From a checkpoint of a small transformer trained on Wikipedia.
Size: width 192, MLP 768 GELU.
Architecture: LayerNorm before each block, rotary positions, biases, untied embeddings, attention and MLP in parallel.
Training: a variant of Muon for these matrices, 8106 steps.
Each number is 50 + 15 x the weight over its row's rms, rounded and kept within 0 to 99. Layers, rows and columns count from 0. The size before them is the row's rms in percent of the matrix's.

# v: layer 4 attention value, 384x192, rms 0.105, rows 78-95, columns 0-95
# o: layer 4 attention output (transposed), 384x192, rms 0.0487, rows 78-95, columns 0-95
# q: layer 4 attention query, 384x192, rms 0.117, rows 96-113, columns 0-95
# k: layer 4 attention key, 384x192, rms 0.119, rows 96-113, columns 0-95
v78 099:56 41 51 41 26 38 46 48 31 61 56 62 65 27 52 42 51 49 60 54 14 46 54 66 72 11 58 58 63 68 53 49 66 67 69 69 61 60 50 39 70 57 52 43 60 68 25 43 14 54 45 35 53 56 44 29 18 45 49 64 47 54 53 55 37 35 58 65 63 48 64 46 42 54 76 47 63 64 36 27 64 53 35 14 48 61 53 87 52 74 40 49 64 71 59 64
o78 090:46 46 45 48 37 57 54 36 49 51 44 48 19 83 49 29 32 77 31 79 86 61 22 67 66 44 26 24 32 61 54 53 38 41 49 33 31 35 41 62 55 60 48 51 28 27 74 54 72 47 35 62 55 30 54 53 65 61 59 60 47 42 46 44 69 70 42 46 13 61 38 48 52 51 42 59 60 29 67 57 34 42 58 68 40 64 61 38 51 60 46 70 38 57 56 52
v79 093:51 39 38 43 43 60 47 50 62 53 76 66 54 47 30 37 55 52 45 53 33 58 79 56 40 34 80 30 40 64 64 66 34 46 52 35 63 51 79 39 14 33 70 44 44 39 47 55 50 54 42 39 42 64 50 32 34 45 33 44 47 56 49 43 41 74 65 59 61 49 37 44 33 60 65 48 62 78 47 49 55 66 51 77 47 76 26 64 81 44 68 50 32 80 09 47
o79 089:68 84 86 56 64 56 49 34 56 49 22 43 25 39 36 28 07 31 72 47 56 55 39 75 62 52 53 87 39 68 39 61 80 41 55 35 64 65 39 57 64 54 37 25 54 41 50 50 75 45 35 65 23 52 59 51 66 57 50 29 50 50 50 71 42 30 51 38 27 55 37 50 51 69 57 45 36 48 55 71 81 61 61 39 35 40 57 61 43 28 49 51 86 08 53 56
v80 102:45 48 39 44 32 52 56 24 39 31 57 58 32 42 37 30 62 75 44 44 65 20 56 48 42 57 57 68 55 27 36 76 47 26 55 59 35 60 47 44 48 22 83 59 54 22 60 54 46 37 73 58 51 41 47 33 53 37 40 79 47 51 25 40 55 51 66 35 51 54 27 88 58 63 62 33 58 63 40 43 54 41 60 50 63 67 78 69 55 64 34 25 58 73 38 48
o80 104:44 40 59 42 59 53 21 30 57 61 76 44 52 51 42 48 27 61 65 57 29 58 31 51 64 57 61 38 51 55 45 46 57 65 37 29 84 41 44 60 65 62 09 39 42 62 63 54 37 57 54 28 60 55 60 53 46 65 61 27 53 48 53 67 52 74 41 58 52 83 44 42 42 56 71 43 61 67 34 59 35 55 53 30 48 39 61 54 52 22 34 58 62 27 42 50
v81 104:57 42 36 46 37 47 82 77 28 45 27 73 27 29 38 50 42 51 55 33 44 30 44 33 45 63 44 36 26 66 55 18 59 54 53 47 51 50 62 37 99 58 54 36 48 50 52 58 65 47 60 52 31 99 52 29 59 48 60 41 53 61 49 30 38 54 52 30 47 66 29 66 30 78 50 36 73 43 42 52 57 56 63 80 62 46 46 49 52 22 52 49 56 23 51 46
o81 104:50 61 39 45 70 65 16 27 47 35 62 48 52 72 56 39 54 52 33 49 44 45 42 49 53 57 58 99 57 29 67 59 31 41 65 51 43 55 67 52 25 48 65 57 53 67 64 49 23 49 37 27 80 38 57 60 54 50 38 50 31 47 40 65 67 45 55 60 39 30 61 68 56 41 53 36 64 47 47 57 64 46 51 31 45 81 43 59 46 44 67 58 60 39 67 38
v82 107:58 71 69 64 75 64 39 76 37 49 40 40 62 13 62 46 68 48 64 37 32 25 42 52 50 34 42 41 71 71 35 36 39 50 52 26 48 33 42 77 38 54 70 53 65 58 58 62 60 50 66 55 57 33 48 62 68 38 52 54 53 60 48 44 56 73 22 32 40 28 90 24 50 46 20 39 48 43 42 20 53 59 27 65 39 68 73 64 46 59 32 56 54 77 39 59
o82 099:55 39 46 54 20 41 51 23 12 75 60 31 30 63 45 50 64 58 51 54 49 88 46 39 33 55 50 61 55 66 64 44 71 35 60 92 62 66 26 82 28 57 55 52 50 27 59 50 61 68 49 65 54 66 56 61 43 56 44 47 75 54 38 41 49 43 60 66 85 52 24 48 70 52 56 56 30 44 42 57 62 41 63 83 59 61 40 43 48 52 47 74 54 36 26 33
v83 105:45 66 68 65 43 35 53 49 46 31 38 33 49 57 66 64 41 32 42 77 60 57 46 53 35 40 30 57 65 49 36 62 40 83 60 60 45 50 40 46 52 12 36 39 51 43 58 36 53 66 69 64 47 33 47 55 67 29 25 82 62 35 54 56 60 54 34 30 37 66 67 44 53 50 66 34 38 27 44 36 26 54 35 61 82 33 56 53 46 58 10 55 56 44 54 50
o83 096:39 53 43 70 49 45 47 48 24 45 46 36 61 71 60 48 52 76 46 40 74 68 40 44 41 52 52 41 19 55 56 32 37 19 21 50 50 64 41 58 43 52 77 38 64 49 60 67 59 27 35 47 39 59 59 56 48 51 46 29 71 11 44 57 41 44 49 63 66 54 49 53 35 39 31 49 67 61 58 63 30 81 61 70 13 37 64 69 61 46 84 58 63 64 31 58
v84 104:84 78 41 52 51 61 30 34 47 35 69 54 53 58 47 58 39 46 52 33 42 23 65 56 44 50 48 75 55 43 61 70 26 62 35 33 44 16 24 45 65 54 56 53 63 59 43 60 66 51 45 91 23 41 44 52 63 62 20 49 41 60 51 35 49 55 33 41 49 60 67 37 55 31 46 72 24 52 50 26 30 56 49 52 46 44 32 40 50 35 19 54 66 27 38 42
o84 101:44 34 31 49 56 79 65 69 36 53 58 31 64 51 53 41 58 47 47 61 46 47 64 37 49 69 57 45 45 42 41 22 59 63 39 59 47 86 61 74 64 47 42 32 62 30 48 44 12 66 67 22 59 33 46 32 62 71 60 54 28 22 44 36 42 43 42 47 58 68 47 35 50 49 40 51 58 60 57 81 86 27 73 51 53 39 83 44 38 57 59 78 63 48 83 39
v85 118:75 36 72 33 53 43 62 62 34 36 10 63 27 51 66 55 19 44 53 76 27 36 40 55 65 54 57 51 72 78 76 59 67 66 65 50 47 55 70 45 39 48 70 42 66 66 82 50 67 51 56 48 63 56 26 36 65 63 33 59 25 28 44 69 56 28 39 51 68 71 62 46 34 50 42 43 69 56 59 34 43 66 43 53 37 44 60 37 65 50 45 58 32 75 49 40
o85 108:50 37 41 37 38 65 60 33 46 64 37 54 65 47 30 45 45 53 33 38 50 66 61 47 33 48 37 68 36 49 41 25 51 49 50 44 55 52 53 53 36 64 41 19 56 47 42 66 47 45 36 62 42 37 72 80 51 51 62 38 99 47 67 20 46 60 45 70 36 25 64 36 57 46 41 38 66 26 58 34 33 54 46 40 28 39 72 66 61 61 56 36 80 44 67 40
v86 116:65 26 46 67 45 37 50 21 51 70 28 41 38 46 68 44 44 67 52 72 56 23 40 44 69 46 55 53 14 59 47 55 56 60 37 43 35 62 27 68 41 61 36 30 48 63 43 33 31 41 70 62 56 70 43 50 25 46 38 28 40 34 51 40 66 20 36 62 21 62 60 39 54 58 70 38 58 67 87 63 69 55 49 69 55 63 72 47 53 34 50 31 58 57 53 58
o86 106:43 48 41 46 50 75 33 53 48 55 48 52 41 61 63 52 58 70 68 25 39 66 44 53 40 69 53 54 82 57 83 66 37 80 26 58 64 37 49 39 61 30 88 62 50 54 46 78 51 58 27 63 36 54 22 59 72 47 47 50 33 61 36 62 52 75 32 29 72 44 49 49 33 47 47 40 36 16 56 50 46 35 38 61 55 42 48 50 58 18 58 61 61 44 54 49
v87 104:62 51 54 72 67 40 59 54 29 46 48 52 56 45 42 38 31 39 70 41 29 46 58 50 54 39 16 60 53 62 29 65 46 27 67 60 70 70 71 54 73 46 25 75 22 24 48 38 47 44 25 43 66 49 61 75 22 64 34 62 57 34 46 55 62 45 65 45 52 47 74 46 05 45 28 59 58 63 38 50 46 49 34 52 25 51 36 75 68 45 65 36 35 51 24 46
o87 102:40 39 85 57 61 60 29 56 57 68 57 36 51 29 26 57 79 72 66 66 68 54 29 60 66 25 71 51 31 39 70 50 51 61 26 36 45 33 57 55 50 41 63 37 57 49 54 46 36 58 82 78 57 56 64 25 53 38 40 47 43 51 58 46 48 82 48 72 31 58 36 51 52 53 47 39 25 46 53 55 45 55 71 34 32 66 72 64 27 65 44 62 51 61 57 72
v88 109:25 30 71 66 44 41 36 44 19 43 53 64 42 43 53 54 51 47 62 39 58 29 57 28 77 50 55 65 92 38 40 94 78 72 49 38 50 61 40 41 68 72 48 75 31 48 51 26 75 37 58 45 38 68 66 65 25 53 68 54 64 35 11 28 19 36 28 47 55 75 65 46 53 66 72 50 60 82 47 53 60 58 24 46 52 46 59 48 46 36 55 44 51 41 57 45
o88 103:51 48 64 51 65 58 41 77 33 36 68 40 54 33 26 73 37 55 35 47 25 46 48 78 46 43 75 60 54 42 54 28 05 46 50 65 50 40 64 67 64 36 58 41 67 87 44 49 40 60 64 84 55 41 20 37 58 61 59 47 07 65 45 50 80 81 80 51 54 51 53 32 33 42 46 60 66 31 29 53 44 37 40 38 33 52 50 59 54 38 43 43 61 41 42 57
v89 099:24 42 54 46 36 64 52 46 50 61 53 50 57 54 46 56 49 33 54 38 58 32 40 74 41 40 48 43 49 38 51 45 29 41 40 52 38 44 66 58 64 39 55 51 54 53 43 39 54 62 37 61 65 50 46 66 59 49 55 45 55 59 67 58 11 44 59 53 65 37 44 46 59 30 53 73 33 55 73 35 57 47 54 99 28 11 89 12 65 59 61 39 25 48 70 64
o89 094:44 72 59 31 52 25 48 37 41 33 27 63 72 61 66 73 53 41 38 53 61 76 55 33 44 41 58 63 43 74 60 56 39 97 58 29 72 61 30 39 43 69 49 63 34 41 67 52 38 20 79 48 44 41 63 29 54 76 28 50 44 26 50 46 44 33 25 44 78 72 34 61 65 48 37 51 53 32 37 52 59 57 52 46 58 75 36 33 59 38 57 43 67 48 47 53
v90 101:39 57 26 68 66 23 62 57 73 57 70 49 65 92 37 33 66 46 47 56 79 57 57 41 64 57 75 49 54 30 29 39 52 61 48 41 52 32 65 44 14 50 76 43 39 56 64 47 39 25 56 55 41 35 47 49 44 46 16 21 30 48 16 37 56 79 57 44 49 50 58 56 31 73 41 53 75 68 56 69 63 55 39 36 78 53 33 68 49 39 41 66 41 70 60 65
o90 101:63 21 65 52 76 85 27 36 33 24 43 41 39 29 37 29 23 46 47 58 36 40 63 47 79 65 23 50 52 63 52 54 57 48 71 49 63 89 40 59 47 49 34 51 37 63 65 69 71 69 59 39 40 57 66 31 64 44 55 64 71 47 81 51 63 32 68 63 43 63 41 41 36 48 48 52 44 48 58 66 65 35 56 32 18 46 61 61 51 43 43 35 44 44 31 63
v91 098:28 20 28 34 81 38 37 52 51 34 65 62 45 51 57 37 54 71 30 59 67 47 30 35 60 66 79 39 61 69 27 55 41 38 68 50 47 51 51 67 54 34 66 61 39 60 51 60 64 70 57 49 57 36 65 58 33 41 46 71 56 30 48 47 45 43 50 30 51 60 63 40 56 50 76 42 39 27 32 49 48 47 83 72 62 55 80 43 36 41 40 15 61 40 41 42
o91 094:45 64 76 58 37 67 56 60 70 68 81 32 73 28 45 64 32 47 56 53 57 46 63 55 39 53 39 54 52 20 67 69 51 54 29 63 61 45 61 20 45 55 30 49 71 49 55 67 57 38 53 31 46 50 52 55 59 61 72 45 47 27 53 64 39 51 60 51 66 60 42 54 28 64 50 57 46 71 63 61 04 54 22 37 30 11 39 65 42 50 57 62 33 36 46 58
v92 099:47 64 52 63 66 39 47 77 75 24 26 61 77 41 42 78 25 49 49 56 77 47 72 27 49 66 58 51 33 76 47 58 52 28 61 61 46 38 51 68 51 72 33 51 46 43 50 46 32 61 85 65 46 73 53 50 23 37 53 14 42 50 54 61 44 61 70 67 62 44 48 68 54 76 59 48 56 47 41 46 50 35 92 72 50 52 46 40 24 43 44 33 54 54 50 60
o92 095:52 40 43 41 26 72 30 46 71 37 80 25 33 61 71 47 52 60 53 67 38 52 53 57 49 37 55 53 65 08 52 40 41 53 49 61 65 36 51 48 51 46 63 61 52 48 40 67 56 57 42 23 53 59 27 62 55 50 28 80 25 34 50 50 65 36 47 32 47 51 29 40 53 44 39 41 26 59 74 64 64 53 39 30 52 35 36 51 91 49 38 38 38 52 36 70
v93 100:32 42 36 50 64 47 64 16 40 65 65 44 57 60 45 61 55 34 63 48 68 80 36 43 72 65 66 38 56 58 32 72 33 52 67 44 54 31 64 38 16 47 62 37 59 59 83 46 54 41 76 44 73 47 58 43 43 43 40 39 60 38 52 48 23 35 49 25 44 36 47 41 36 56 34 75 41 76 24 78 51 47 35 74 58 54 80 62 57 19 55 42 46 36 60 38
o93 096:64 57 88 36 57 46 36 64 71 31 29 62 52 32 43 28 71 54 41 61 58 26 68 51 45 78 48 60 31 64 57 30 49 50 77 37 48 66 36 68 49 72 68 59 42 88 63 62 54 47 44 45 35 54 65 68 42 36 42 56 49 38 56 42 65 43 46 72 62 73 75 30 53 61 44 33 69 41 66 70 47 61 62 31 43 67 35 56 32 59 54 53 52 58 45 52
v94 109:44 66 20 26 63 50 40 43 59 17 38 56 20 48 35 66 43 74 31 72 56 36 51 54 37 47 51 24 70 84 42 66 33 59 53 52 69 35 26 49 55 51 44 42 71 48 54 62 30 36 53 23 40 45 42 72 39 77 52 43 51 68 72 54 59 38 36 54 55 25 43 19 72 64 62 44 47 33 46 72 65 63 69 31 42 34 59 49 46 38 32 53 64 41 59 64
o94 109:66 46 58 67 65 66 52 31 43 56 64 46 75 56 69 40 49 49 63 38 66 48 50 57 65 44 41 39 55 39 60 31 78 51 54 55 50 53 62 57 42 36 42 59 35 43 27 50 36 80 40 70 72 66 69 38 59 62 34 38 10 27 51 16 54 41 42 61 50 68 53 37 52 70 45 45 58 60 38 40 41 43 46 82 55 42 38 51 33 50 49 68 39 77 46 47
v95 108:49 27 43 54 76 45 40 51 50 64 68 68 67 74 35 69 48 63 64 41 28 44 14 46 30 65 34 32 59 40 27 57 54 20 60 52 51 59 85 53 23 47 25 71 55 53 48 51 27 54 60 40 27 35 63 48 44 71 42 30 52 50 33 27 56 80 46 50 56 63 49 50 07 76 64 44 58 60 29 61 58 55 40 38 53 55 23 59 50 60 33 64 63 71 19 20
o95 104:40 63 54 69 48 52 58 25 53 45 53 60 43 15 22 48 20 55 48 73 70 54 65 71 68 55 45 53 43 68 48 39 40 50 49 42 32 52 33 27 42 56 56 34 33 36 30 47 65 34 25 63 75 56 45 33 67 45 76 63 53 72 57 46 58 63 80 37 36 49 40 43 56 30 25 38 17 46 74 59 55 44 64 35 34 56 40 64 33 48 41 45 27 40 70 42
q96 105:30 41 33 43 27 45 30 38 57 81 47 71 27 61 56 58 38 73 54 67 25 61 48 72 42 23 69 32 54 51 73 29 27 39 52 60 21 73 51 58 34 60 33 49 37 46 51 40 42 54 55 53 37 56 41 47 68 37 50 93 26 40 67 50 55 54 21 59 72 51 39 64 35 27 66 57 30 48 64 50 61 42 28 53 64 39 71 44 42 52 55 62 69 45 44 39
k96 092:69 69 53 46 62 41 13 61 50 38 49 52 31 51 69 25 63 39 32 48 68 11 63 45 56 53 26 36 71 58 16 49 50 57 62 66 77 48 64 53 44 10 46 23 48 52 35 37 45 60 26 74 42 16 59 53 34 44 61 66 35 63 51 31 44 43 60 58 46 51 76 53 23 48 55 41 37 65 73 58 38 41 40 63 22 34 22 65 77 45 58 35 34 51 45 58
q97 121:55 50 44 41 41 52 32 18 22 80 34 69 34 88 67 36 59 55 46 41 58 60 74 81 57 61 51 64 40 57 72 44 41 33 64 63 56 59 60 37 39 33 44 46 33 47 22 37 54 42 58 68 57 63 87 36 56 40 41 46 63 36 21 39 42 46 41 62 52 75 48 75 45 40 74 40 54 52 37 48 48 56 40 12 33 35 54 46 73 61 52 43 18 63 79 55
k97 118:54 48 61 22 60 64 55 51 22 62 52 47 64 56 43 41 60 67 59 46 59 49 77 13 42 81 40 67 44 40 37 57 40 40 54 20 60 37 21 65 41 62 54 39 32 45 46 86 42 43 37 60 37 43 55 60 32 59 26 56 53 72 51 28 31 49 77 57 82 57 59 40 46 35 57 44 64 58 26 38 61 73 60 29 65 27 68 32 54 51 53 51 23 58 48 37
q98 118:09 45 76 47 52 41 22 54 62 33 48 52 64 49 39 40 23 12 44 57 57 38 54 54 63 40 52 35 63 47 47 49 50 51 41 80 23 47 47 51 92 46 37 35 48 39 43 50 47 79 34 38 57 66 07 78 54 49 84 46 43 57 49 59 51 62 73 51 34 21 38 36 64 47 69 42 57 68 36 72 48 42 59 29 45 53 29 24 61 79 19 31 45 20 60 73
k98 137:54 42 31 70 42 41 49 48 44 55 41 57 69 48 44 78 55 47 62 57 44 78 63 51 73 39 67 46 48 41 54 46 50 44 53 58 46 53 60 63 55 66 19 48 41 14 65 52 36 25 71 55 59 37 65 24 53 65 47 77 48 34 51 56 54 58 28 58 57 50 53 63 39 18 35 17 39 53 51 61 53 38 72 58 51 63 41 54 50 54 38 67 69 30 29 45
q99 107:51 60 35 44 25 66 47 60 64 43 35 46 25 64 45 25 78 61 48 48 45 38 53 41 53 57 77 38 48 54 44 47 43 55 33 55 17 65 75 73 87 38 60 62 30 43 61 50 36 70 63 22 42 87 71 38 57 72 78 65 25 38 46 43 45 46 60 52 30 55 35 44 43 71 38 71 41 25 61 63 43 42 69 53 73 43 99 53 45 66 62 52 63 36 42 46
k99 111:42 71 65 36 52 55 51 54 51 62 75 31 63 48 49 25 31 42 52 68 57 24 49 67 51 55 70 49 45 48 45 62 43 24 54 45 39 75 57 43 27 53 70 40 65 53 54 80 55 36 48 34 70 41 24 52 53 39 81 38 83 61 54 26 32 20 64 58 49 44 50 26 68 41 38 48 65 56 31 61 31 38 46 71 58 38 53 66 17 54 40 32 39 34 70 49
q100 073:27 22 43 56 49 45 41 57 58 21 58 31 52 43 40 24 35 71 73 57 69 56 23 60 57 44 64 33 14 53 41 38 45 39 52 54 30 71 49 76 52 59 63 24 55 42 35 78 72 33 70 37 57 36 46 64 46 47 56 45 17 44 55 03 58 56 56 55 38 73 69 57 67 63 56 60 58 52 58 43 41 52 39 57 52 31 43 64 19 70 61 32 57 28 48 67
k100 096:66 76 50 42 59 73 45 40 31 45 64 81 90 53 33 40 44 49 28 43 64 48 56 37 64 40 37 66 56 53 72 81 31 58 60 62 23 41 50 53 66 24 32 31 55 40 21 28 47 24 43 61 36 53 42 50 29 31 59 39 56 62 64 41 60 52 52 51 50 29 56 58 72 41 65 69 52 48 53 36 43 67 83 53 65 32 34 54 34 35 73 38 55 39 39 57
q101 092:47 44 38 39 45 56 65 32 62 38 59 75 59 39 52 52 57 99 57 36 44 36 62 46 40 61 45 29 43 55 27 66 44 51 67 53 68 43 38 26 54 55 57 42 67 42 92 51 38 36 57 54 52 49 52 74 64 47 33 63 46 64 60 78 36 23 56 60 77 42 70 54 40 36 45 75 20 54 48 63 57 39 38 27 54 53 79 59 51 25 50 57 53 79 44 33
k101 089:53 74 35 72 54 45 41 43 60 72 42 50 26 77 47 77 51 57 56 57 73 44 67 55 64 47 44 66 61 50 95 47 32 81 63 75 49 57 82 56 76 66 53 62 30 39 25 24 54 61 63 37 32 52 58 48 31 19 45 78 39 39 37 33 80 47 52 42 45 45 44 38 26 57 64 57 36 29 41 49 47 67 54 69 45 71 38 32 29 60 49 55 52 64 73 49
q102 113:43 21 47 84 55 36 59 56 62 56 66 52 38 14 37 40 30 31 45 41 73 44 49 35 46 51 44 29 34 59 54 76 40 43 23 53 46 38 80 68 66 50 63 69 52 38 75 49 43 75 44 50 56 52 44 47 49 09 61 77 15 45 65 62 44 38 50 33 43 19 51 56 77 62 46 46 23 61 51 58 41 48 44 50 67 54 59 41 20 43 71 46 47 40 21 67
k102 098:52 42 57 20 50 42 82 62 62 46 56 56 56 52 25 49 49 56 59 63 51 62 55 13 44 54 50 57 42 41 60 38 51 60 72 40 33 42 23 43 49 61 59 57 45 58 65 70 48 47 44 45 52 42 49 55 39 56 36 35 44 55 51 63 53 56 64 41 72 69 51 59 47 44 37 67 75 65 41 33 69 74 73 29 44 49 75 33 51 61 43 40 68 82 84 43
q103 102:58 54 51 08 66 56 71 68 68 30 64 70 48 66 45 51 80 72 81 39 50 28 53 42 51 73 51 35 46 50 39 45 31 62 66 70 45 49 49 63 41 53 36 66 50 53 67 35 40 52 48 39 16 80 41 56 55 57 46 54 59 66 59 33 75 62 50 45 30 70 29 64 52 54 64 56 30 32 47 54 44 50 56 62 75 44 35 39 63 36 55 33 82 57 57 45
k103 096:30 58 53 57 53 45 47 57 48 33 66 58 75 50 35 42 39 52 56 66 59 23 50 67 69 56 71 37 44 61 37 44 82 38 57 60 59 40 45 46 68 71 59 83 61 40 08 40 52 61 50 66 48 69 18 49 49 37 53 62 84 64 51 50 57 33 43 47 48 42 37 55 69 53 41 42 38 33 63 37 51 22 77 62 45 25 42 48 44 47 44 40 47 50 32 51
q104 094:60 22 48 43 55 85 58 45 59 38 70 51 57 71 44 68 59 50 66 21 41 36 44 32 63 68 62 47 57 55 45 49 49 61 30 57 55 60 47 40 53 38 67 30 39 37 06 41 28 50 41 53 41 34 50 37 64 42 31 49 82 81 46 53 43 16 44 18 26 47 38 54 31 59 28 51 35 49 37 42 61 38 47 55 62 50 50 60 63 89 59 88 41 27 13 58
k104 089:48 53 55 56 83 51 50 48 63 43 43 51 49 28 32 51 33 33 60 59 71 56 53 52 49 52 51 44 48 66 59 37 42 66 47 61 76 37 34 74 59 63 54 49 26 53 29 20 39 63 58 54 68 22 43 56 40 62 27 70 62 47 65 42 60 26 50 49 37 37 18 37 67 83 50 45 64 42 60 52 69 39 52 38 26 41 44 39 39 73 48 43 62 46 55 42
q105 102:65 73 50 32 37 47 42 61 61 62 44 56 52 43 39 54 45 35 39 59 54 58 52 72 41 59 50 66 52 71 42 49 42 74 39 70 44 53 58 30 73 70 54 53 48 41 54 42 64 53 66 51 47 55 73 48 51 35 50 59 00 58 50 38 40 62 34 50 67 57 28 42 52 58 70 41 45 58 41 53 70 51 52 67 45 47 66 55 52 43 60 38 52 50 55 34
k105 101:53 59 60 65 40 55 66 46 35 44 49 46 82 51 80 39 51 34 14 45 43 35 50 65 48 43 58 35 38 40 71 55 70 68 49 49 58 46 57 16 43 33 64 55 59 55 63 45 59 74 59 46 44 26 21 42 49 32 58 61 61 43 39 38 36 58 58 62 41 20 53 49 42 44 39 48 57 25 55 63 45 50 64 27 62 59 56 45 70 51 33 47 46 21 41 44
q106 100:55 50 23 52 47 30 41 78 56 50 29 73 71 67 31 73 34 53 50 65 68 51 32 44 55 45 24 74 27 70 82 66 67 55 72 59 48 58 57 48 45 62 60 21 60 58 82 45 54 37 56 58 37 43 56 67 27 24 28 52 39 77 68 68 48 54 62 40 48 56 48 45 57 39 52 51 68 84 53 34 63 51 53 33 57 60 23 49 86 38 56 48 40 53 84 60
k106 097:50 65 48 85 16 68 43 59 17 35 57 34 48 56 73 55 77 34 50 43 23 65 47 60 60 34 44 65 42 39 53 32 72 66 73 56 54 60 33 56 28 27 49 52 71 32 43 25 36 63 41 47 49 52 37 47 60 64 66 30 57 49 42 54 43 70 34 50 50 46 34 54 15 43 51 40 41 23 84 41 58 68 48 42 43 37 85 65 58 60 66 67 73 68 87 73
q107 093:42 40 61 46 32 26 54 62 39 53 50 48 59 47 37 33 56 43 68 70 36 39 66 26 72 49 37 40 40 48 66 15 53 57 27 58 40 16 35 58 35 56 55 42 53 37 26 39 50 57 46 48 54 71 74 38 42 37 49 39 74 32 28 58 48 55 61 36 55 50 64 59 56 40 69 46 61 15 54 31 43 58 63 55 74 51 59 33 51 82 61 20 46 68 69 75
k107 098:24 54 49 37 69 55 67 59 40 68 65 66 27 25 63 57 57 70 45 87 60 58 53 28 46 63 45 63 43 64 50 30 40 48 41 40 55 48 82 59 37 60 64 65 62 32 44 29 37 41 22 49 36 58 85 55 42 49 58 55 20 45 52 74 56 54 40 51 30 57 57 61 67 44 30 39 45 41 36 45 32 67 69 67 85 53 44 38 49 62 55 59 25 38 48 22
q108 117:74 75 39 45 51 59 34 53 31 48 38 64 29 51 39 34 46 38 57 29 43 37 57 78 66 61 44 64 57 41 52 46 59 31 50 31 66 31 23 37 29 33 43 60 46 58 24 35 71 55 55 29 43 44 74 48 75 47 27 88 49 25 52 56 58 40 64 73 55 84 66 66 36 50 52 47 52 24 47 32 59 34 49 38 49 27 65 78 44 46 64 53 34 67 38 50
k108 115:32 67 34 61 62 39 66 47 58 58 72 63 36 48 64 22 58 53 36 52 62 52 62 60 46 43 46 37 59 75 77 55 26 60 49 45 65 33 63 29 47 37 56 25 61 73 54 26 79 76 56 03 53 36 81 41 49 44 33 57 00 36 31 41 55 56 51 39 32 52 32 45 71 58 45 66 57 26 38 47 43 70 65 65 50 32 26 52 56 44 77 31 27 48 31 57
q109 111:44 12 54 65 28 51 35 50 31 26 57 65 56 32 58 70 38 66 43 28 53 53 76 71 68 39 51 37 38 74 57 41 65 51 45 41 40 48 56 59 62 23 79 34 67 44 33 43 30 49 39 70 66 63 56 51 62 26 55 54 99 65 48 53 20 28 50 41 42 59 49 49 20 28 48 34 27 57 49 60 48 47 55 40 56 46 30 71 50 52 74 56 41 32 39 60
k109 108:66 73 50 59 53 36 54 52 61 61 30 79 48 40 38 49 38 43 63 54 66 50 55 47 48 54 28 50 66 51 65 32 21 59 42 61 37 45 25 58 94 67 19 46 32 59 55 35 37 50 46 69 59 48 31 69 38 76 53 53 70 57 56 60 49 34 19 31 35 37 33 61 53 54 65 30 58 39 53 31 50 59 24 46 36 75 46 69 49 57 68 61 59 49 41 67
q110 090:49 34 37 49 30 60 23 46 51 51 80 55 45 64 55 56 08 60 53 60 48 45 39 61 48 48 54 39 43 42 13 36 46 60 73 58 32 42 74 50 67 58 61 16 75 43 55 67 57 56 58 61 26 79 59 50 31 32 65 77 81 37 33 79 60 60 31 20 17 43 53 40 60 53 51 63 47 71 44 40 60 59 62 35 71 36 33 21 47 48 38 43 46 51 49 60
k110 100:81 61 50 42 17 47 37 49 49 64 44 93 31 58 27 63 52 58 57 49 52 39 75 52 58 51 63 20 77 52 66 44 58 54 27 48 65 93 38 49 91 46 32 36 74 41 46 40 32 36 29 57 57 48 46 47 36 55 55 48 57 54 46 55 42 35 75 33 65 43 57 33 33 19 41 31 32 67 47 40 47 70 38 45 30 43 84 48 47 36 68 47 67 62 43 42
q111 097:54 56 28 46 47 51 79 44 20 44 64 64 57 57 23 36 39 39 54 53 35 62 53 58 27 45 36 51 44 60 37 44 47 61 69 59 50 28 40 63 43 56 70 57 43 52 77 45 47 61 40 74 31 28 62 52 40 55 68 62 70 66 61 63 37 32 52 24 59 71 37 56 56 43 65 68 60 52 25 55 72 29 44 55 45 33 48 53 63 28 40 28 27 50 53 51
k111 100:53 86 41 51 35 42 35 62 25 48 41 94 56 61 44 39 50 52 29 55 55 50 78 59 56 23 42 40 43 32 72 43 73 42 71 31 59 66 60 36 47 39 52 68 43 41 58 40 59 66 74 54 43 17 53 38 56 55 59 34 49 60 50 36 52 33 72 48 52 60 42 42 22 39 27 57 64 36 50 34 48 61 45 49 54 56 68 60 77 52 39 50 56 77 40 71
q112 105:52 41 35 50 52 41 27 66 62 82 51 50 29 54 48 79 42 40 34 68 64 58 57 50 55 67 44 46 26 56 70 35 60 39 44 31 29 60 83 40 50 37 56 39 44 51 51 60 52 44 52 46 52 74 65 40 39 47 64 62 50 53 44 40 56 54 20 68 57 69 67 45 58 49 20 69 34 40 60 51 32 40 60 48 78 69 46 47 32 50 78 36 58 68 44 59
k112 103:54 45 75 59 38 65 68 41 68 54 50 61 58 59 28 39 51 54 45 38 28 39 38 34 33 69 75 35 67 38 61 62 35 31 36 59 47 64 29 52 73 67 72 65 64 40 47 82 79 44 50 29 48 61 54 42 51 46 54 63 42 68 57 74 39 66 68 26 31 23 37 75 44 53 53 30 53 47 43 59 34 33 36 60 60 60 47 34 49 40 48 68 47 42 66 32
q113 103:62 46 60 37 52 54 18 50 56 45 75 52 39 53 62 31 67 40 57 34 39 51 22 59 58 59 54 46 99 36 25 83 34 37 59 67 51 47 76 44 73 52 33 52 46 40 50 59 51 41 52 48 58 34 45 70 50 57 34 21 26 56 52 34 56 58 41 52 36 38 64 66 59 58 53 38 40 67 37 73 44 67 39 71 39 49 73 42 47 73 67 62 53 32 51 53
k113 087:53 19 55 40 49 54 51 53 52 15 47 14 75 49 64 54 25 47 40 74 48 26 53 44 39 39 44 22 27 99 41 48 53 60 32 64 50 21 39 65 39 53 51 51 35 48 32 62 71 22 63 59 40 45 76 55 54 41 43 68 35 44 59 31 37 47 66 55 42 57 66 42 62 68 74 65 63 65 64 54 77 54 59 39 27 62 40 65 41 70 32 28 53 40 53 44